Part of a small language model's weights.
Size: width 384, 6 heads of 64, MLP 1024 SwiGLU, vocabulary 16384.
Training: 698M tokens, 5322 steps.
Each number is 200 + 20 x the weight over its row's rms, rounded and kept within 0 to 999. Layers, rows and columns count from 0. The size before them is the row's rms in percent of the matrix's.

# down: layer 3 MLP down (transposed), 1024x384, rms 0.122, rows 356-366, columns 0-95
# gate: layer 3 MLP gate, 1024x384, rms 0.129, rows 357-367, columns 0-95
# up: layer 3 MLP up, 1024x384, rms 0.133, rows 357-367, columns 0-95
down356,101,191,215,218,213,199,229,231,222,220,189,165,185,195,230,179,214,181,236,198,194,192,200,197,193,208,171,203,191,198,208,200,178,196,221,238,192,186,236,188,197,189,217,190,171,176,240,210,166,213,208,185,220,171,211,187,216,186,229,205,208,175,209,213,220,214,204,203,224,229,189,197,205,191,200,197,204,222,224,189,195,204,237,169,198,191,213,248,206,205,185,201,200,172,240,201,183
gate357,098,222,246,198,192,210,194,202,213,187,173,214,194,154,228,188,242,199,225,198,217,176,213,225,167,196,188,188,183,212,209,225,249,236,178,178,207,237,241,170,193,198,152,218,182,188,213,186,175,216,166,233,218,190,213,164,206,193,191,202,193,213,170,209,187,204,170,220,198,200,180,191,189,197,200,189,190,190,204,215,204,192,245,257,201,165,193,175,219,211,225,184,183,163,241,194,196
up357,105,226,206,252,214,204,201,210,212,228,170,222,174,226,191,176,208,218,235,178,211,247,206,211,206,206,194,258,178,211,228,183,212,191,170,205,188,182,177,207,173,180,204,232,181,202,223,222,218,208,190,168,191,204,181,216,183,198,204,221,190,175,204,210,222,221,188,191,204,207,207,177,206,203,193,226,197,143,209,201,196,251,226,205,188,170,178,202,232,197,202,213,204,213,206,195,194
down357,110,194,202,233,194,196,212,209,211,199,151,216,194,181,212,221,231,157,207,182,211,186,220,216,180,194,232,205,185,214,181,196,213,193,211,222,217,193,225,182,188,232,172,228,148,183,203,178,191,189,193,193,172,216,217,189,216,184,210,216,197,198,172,232,203,206,214,219,193,202,235,193,172,206,227,222,194,192,210,204,198,175,253,239,193,194,211,172,247,182,181,208,183,197,239,196,210
gate358,104,197,193,227,212,164,230,201,214,175,191,166,185,206,184,204,215,211,225,191,212,178,212,206,171,179,182,203,164,196,212,254,200,244,209,189,179,201,200,204,207,188,209,200,189,190,199,209,182,182,201,203,195,226,190,201,189,191,200,196,193,180,205,190,199,220,232,194,149,177,181,205,196,238,229,175,177,183,222,181,193,197,156,220,206,218,175,223,198,199,221,232,202,214,211,229,201
up358,097,172,180,228,189,218,189,189,237,197,193,185,178,195,180,194,171,209,223,198,199,231,236,206,188,180,183,192,197,206,196,237,200,192,228,233,198,203,194,217,204,178,174,172,205,229,175,215,188,208,233,185,192,189,219,202,205,205,200,202,211,174,192,204,178,215,200,199,199,156,211,208,177,210,251,189,214,188,198,174,235,216,211,167,227,176,235,181,184,194,181,210,197,214,232,222,229
down358,097,189,196,197,233,202,240,224,216,169,180,148,179,205,195,188,199,226,242,201,242,215,186,179,213,193,216,201,184,178,227,230,202,169,182,195,190,197,198,210,229,221,196,177,193,205,197,219,190,194,189,221,210,236,204,224,242,216,200,185,175,218,145,208,153,201,178,202,236,190,199,214,219,203,191,164,185,215,210,188,201,211,164,223,197,180,172,217,203,193,205,184,202,201,240,208,213
gate359,097,184,207,210,219,176,207,222,208,213,202,221,158,204,175,218,229,168,209,184,199,209,195,171,192,220,195,203,174,191,149,190,211,203,217,206,204,175,171,168,199,185,168,213,212,175,197,196,156,186,169,195,205,207,166,225,213,204,166,204,182,182,213,171,181,185,241,213,220,185,226,175,167,228,180,184,210,198,140,213,196,184,215,218,172,213,184,199,211,196,202,196,199,205,169,194,230
up359,095,215,211,180,196,219,191,205,183,204,233,211,183,155,183,202,220,219,248,222,194,226,220,186,193,201,175,223,202,192,240,214,231,199,186,211,182,230,156,208,216,185,167,183,222,195,222,190,178,214,209,206,180,188,173,201,215,203,241,193,229,192,207,220,180,207,219,186,214,203,190,230,186,204,192,227,193,189,187,220,214,182,216,182,195,163,240,178,230,162,152,208,203,214,245,200,189
down359,096,209,173,191,195,165,205,170,212,211,193,206,226,168,185,184,211,223,199,188,199,174,179,213,194,219,210,168,179,203,188,172,187,167,191,181,215,184,207,181,181,236,225,176,196,194,186,207,233,205,225,217,192,193,231,193,210,200,187,207,206,198,172,199,232,200,232,225,194,181,217,183,200,203,190,199,193,206,175,182,189,256,210,219,185,183,190,177,197,215,230,181,216,181,160,205,191
gate360,101,183,224,198,198,202,203,218,196,202,183,190,195,200,173,195,212,190,213,145,178,196,196,228,188,218,217,223,167,218,219,206,176,218,231,202,206,175,198,204,212,165,218,215,240,210,217,249,229,203,206,228,173,177,187,212,229,243,228,166,195,235,173,223,216,215,197,206,185,175,189,173,217,247,199,144,169,219,196,220,225,173,199,197,183,229,236,192,210,184,225,222,180,195,203,201,169
up360,096,221,183,203,191,192,214,196,183,198,193,196,209,174,206,193,230,199,180,190,184,182,182,167,179,194,196,179,192,255,235,201,195,189,197,189,203,206,208,173,207,179,269,193,203,180,209,174,201,226,208,188,240,211,207,194,221,170,206,191,220,198,203,202,193,226,194,224,204,166,204,212,208,199,203,197,187,209,213,184,213,174,178,188,201,201,216,209,204,209,191,182,207,159,195,164,192
down360,098,186,194,203,165,223,220,178,200,217,159,181,205,208,218,204,178,203,219,218,213,184,170,160,179,165,206,208,205,189,205,185,216,178,217,180,203,175,229,209,173,217,186,234,206,185,191,171,197,241,183,189,199,185,218,209,226,204,197,194,218,191,208,207,184,175,202,207,189,184,202,195,206,216,193,153,208,181,206,175,211,181,194,178,222,189,231,211,202,215,193,226,193,179,196,142,196
gate361,089,204,188,220,213,178,197,221,212,203,203,172,210,228,182,228,215,176,184,215,241,205,184,207,186,179,207,234,189,206,213,212,177,191,178,199,193,216,207,191,210,218,161,232,225,171,224,240,203,200,201,193,200,177,206,169,188,220,231,223,236,212,170,232,221,214,225,210,190,223,226,189,167,192,194,232,205,231,201,178,207,195,172,203,212,169,215,205,181,224,212,212,185,249,219,219,204
up361,086,203,221,242,176,203,193,187,182,228,205,181,217,187,179,219,243,192,226,232,178,192,199,220,209,216,227,199,182,180,210,179,206,157,196,173,211,188,193,213,217,183,182,204,198,160,213,186,208,201,179,216,225,166,229,200,178,193,220,190,255,208,198,188,207,203,216,213,172,219,200,226,190,195,193,191,223,176,202,204,225,217,164,249,202,176,209,182,181,199,219,210,179,206,211,220,192
down361,094,184,190,213,185,196,187,211,217,210,207,232,227,194,214,206,179,189,209,202,204,183,182,193,184,214,203,223,173,210,194,219,166,258,209,199,210,215,189,201,231,213,192,198,254,218,186,235,178,213,234,173,178,201,209,202,206,194,174,193,229,191,184,209,214,184,224,190,213,218,219,216,202,239,194,223,201,207,175,205,192,209,184,206,227,192,207,211,164,180,224,208,173,201,226,213,231
gate362,090,194,181,220,224,172,184,202,171,203,225,149,233,193,192,208,233,199,218,174,232,193,182,240,197,225,210,174,215,182,188,164,209,191,190,199,165,215,242,192,180,163,189,198,182,181,220,229,192,224,190,220,216,180,198,191,195,166,208,205,189,169,218,204,216,237,186,179,195,170,204,228,192,236,226,169,197,184,216,207,223,207,204,225,230,204,198,187,216,175,196,213,208,169,171,178,179
up362,090,171,192,192,205,210,191,191,201,176,203,181,258,233,235,210,244,227,190,205,210,213,217,195,210,223,218,186,207,211,147,150,211,221,195,203,211,200,200,172,211,203,203,198,232,182,202,211,206,206,220,189,235,146,196,176,194,189,192,214,181,197,213,214,207,204,189,206,175,194,244,179,214,198,199,204,188,193,176,215,165,212,221,181,164,204,205,189,263,207,216,213,219,202,239,193,235
down362,098,170,190,195,209,220,191,193,216,212,201,189,231,247,235,190,192,214,214,212,175,196,227,194,202,174,224,206,179,192,213,199,220,276,202,203,235,196,184,178,200,210,196,192,200,229,201,235,229,234,218,195,225,173,184,185,196,213,215,224,163,187,223,183,191,188,208,204,224,186,200,193,204,213,185,198,210,191,177,170,168,197,210,165,156,204,199,177,207,242,197,175,203,195,240,212,218
gate363,094,223,218,197,199,173,183,244,196,216,189,199,187,192,212,188,217,165,173,198,220,200,224,214,196,197,220,177,197,180,197,176,200,227,207,210,189,199,191,206,180,191,180,219,186,206,172,177,197,231,192,244,216,181,212,247,202,212,184,198,194,224,204,172,186,184,223,205,185,218,195,230,176,135,211,173,199,193,221,162,206,219,205,206,212,162,223,229,235,185,199,200,183,181,168,214,224
up363,088,196,192,178,181,177,173,217,209,207,207,190,200,241,206,231,198,222,194,221,184,235,186,190,205,219,228,221,208,202,218,241,188,178,197,182,223,202,198,247,199,198,186,183,230,207,201,180,192,221,164,223,206,202,162,183,218,185,207,190,213,223,193,213,233,172,171,192,213,177,192,193,211,219,224,205,196,187,160,219,210,224,199,247,242,134,230,203,223,209,181,174,209,190,207,197,221
down363,093,187,201,171,208,215,203,202,188,198,179,194,168,170,199,177,219,176,199,176,191,200,171,224,195,217,199,157,171,193,247,171,217,215,181,221,233,170,202,183,216,200,226,184,189,163,196,240,187,195,214,183,180,226,235,200,206,224,201,163,212,191,197,245,193,175,188,222,169,208,192,196,225,192,187,187,176,200,219,196,182,191,219,149,193,250,163,180,187,198,206,184,207,253,207,153,202
gate364,099,198,167,214,209,178,211,170,171,201,195,194,190,224,152,201,197,208,169,193,199,157,162,240,179,252,196,240,209,183,194,232,180,186,215,167,182,224,217,215,210,211,204,227,200,184,183,197,221,184,201,209,246,215,206,195,199,171,251,212,186,203,169,184,223,168,194,240,200,182,191,219,198,200,185,205,217,160,189,202,179,198,185,212,206,211,235,214,173,212,209,228,201,200,214,209,185
up364,096,213,162,213,214,221,229,201,198,247,215,216,215,213,214,198,198,221,186,187,206,204,182,218,213,210,174,216,179,182,192,202,200,204,195,177,254,197,201,195,204,143,200,218,211,160,189,185,172,186,270,202,211,214,203,199,215,205,200,198,182,180,174,210,196,218,194,198,181,175,183,221,201,200,211,211,198,227,212,240,199,225,179,209,216,159,219,196,212,171,229,190,231,195,222,155,220
down364,099,199,204,179,176,206,227,236,205,232,201,200,232,167,195,200,192,158,195,175,223,226,206,184,218,194,186,175,185,199,197,202,211,211,190,213,217,153,196,227,179,216,205,185,194,190,195,214,204,201,166,201,158,173,205,174,256,193,239,229,230,190,204,205,200,183,171,169,184,204,233,210,195,199,179,190,192,195,199,218,196,196,202,212,193,207,228,179,196,236,192,178,219,214,180,196,206
gate365,103,195,237,244,210,170,206,184,185,207,248,211,181,188,190,228,220,249,198,176,195,223,202,202,224,236,202,209,232,180,217,214,189,183,209,197,177,232,200,174,183,191,205,168,233,196,163,182,201,199,190,209,195,198,211,153,181,239,160,229,192,173,199,195,218,198,192,169,196,228,193,217,192,191,166,209,245,179,172,195,209,198,213,223,202,199,197,199,173,200,225,182,150,220,202,209,204
up365,097,224,201,184,207,200,197,212,156,220,235,195,186,194,214,236,203,221,176,191,183,182,211,217,193,217,181,211,234,178,224,172,227,208,168,227,232,215,191,188,212,179,192,188,223,242,162,229,196,195,186,196,222,183,186,164,206,244,202,188,186,207,199,225,233,183,191,233,217,201,217,188,166,215,192,204,213,198,240,217,234,196,236,174,209,233,189,170,245,207,201,166,174,240,187,153,191
down365,101,203,208,178,163,166,195,220,206,188,159,171,199,178,214,208,191,199,205,204,185,213,209,205,186,216,202,208,216,205,202,218,201,190,188,181,174,201,217,201,192,209,209,214,181,216,230,236,237,179,198,209,189,201,217,175,228,168,187,214,212,221,206,222,208,215,220,204,179,261,176,195,178,195,232,197,222,226,173,198,220,189,161,210,241,198,177,222,196,217,191,160,198,178,208,225,203
gate366,104,215,188,185,214,205,193,221,186,261,169,241,207,206,203,183,217,209,224,184,216,199,225,179,181,223,204,167,192,228,221,209,174,185,210,194,228,190,176,215,201,209,200,170,217,218,176,155,227,204,189,204,203,194,189,210,199,201,227,221,176,195,192,182,202,214,192,215,207,206,181,195,153,218,209,203,238,184,210,200,191,235,195,186,193,235,203,156,190,209,218,189,198,197,210,199,213
up366,100,191,209,194,238,215,230,196,210,167,182,232,208,227,200,186,243,200,202,227,189,202,196,175,195,159,182,205,205,203,169,174,198,197,206,215,202,230,193,215,197,179,217,205,209,187,214,189,216,196,204,208,207,201,210,179,197,211,217,216,199,183,159,235,201,181,210,201,189,198,177,230,190,206,192,218,186,212,177,241,209,176,202,152,199,241,166,159,212,166,173,222,221,198,227,214,173
down366,109,186,249,201,167,201,227,168,213,213,181,225,239,204,177,215,213,185,191,202,236,209,185,198,246,188,202,180,167,201,205,214,203,146,219,186,215,183,201,188,185,199,231,175,210,194,210,203,222,207,219,200,217,198,211,196,186,192,220,184,194,201,206,202,207,188,172,202,198,181,169,206,212,202,210,191,191,192,229,232,195,215,244,182,220,187,219,181,202,200,205,204,207,219,224,194,218
gate367,099,206,202,241,216,197,222,218,187,184,197,218,174,191,201,202,208,208,178,206,257,174,206,206,186,212,169,197,193,206,176,207,205,211,190,210,233,221,189,225,169,215,195,175,193,143,172,167,194,197,204,203,228,193,228,173,226,228,181,198,228,199,173,202,181,177,198,204,231,175,176,189,152,228,210,217,194,192,192,182,214,244,189,215,197,197,171,199,234,189,194,195,212,209,198,195,167
up367,091,214,217,210,197,184,176,210,229,216,209,220,191,236,181,185,187,186,209,142,188,181,187,145,241,210,206,190,196,195,204,210,227,196,208,179,198,195,204,177,225,251,221,227,240,233,206,225,202,177,172,210,210,211,187,202,201,176,192,169,208,205,195,137,183,204,196,237,218,192,202,200,179,159,218,200,189,201,202,192,190,227,206,189,208,199,210,187,199,172,214,216,178,185,211,206,180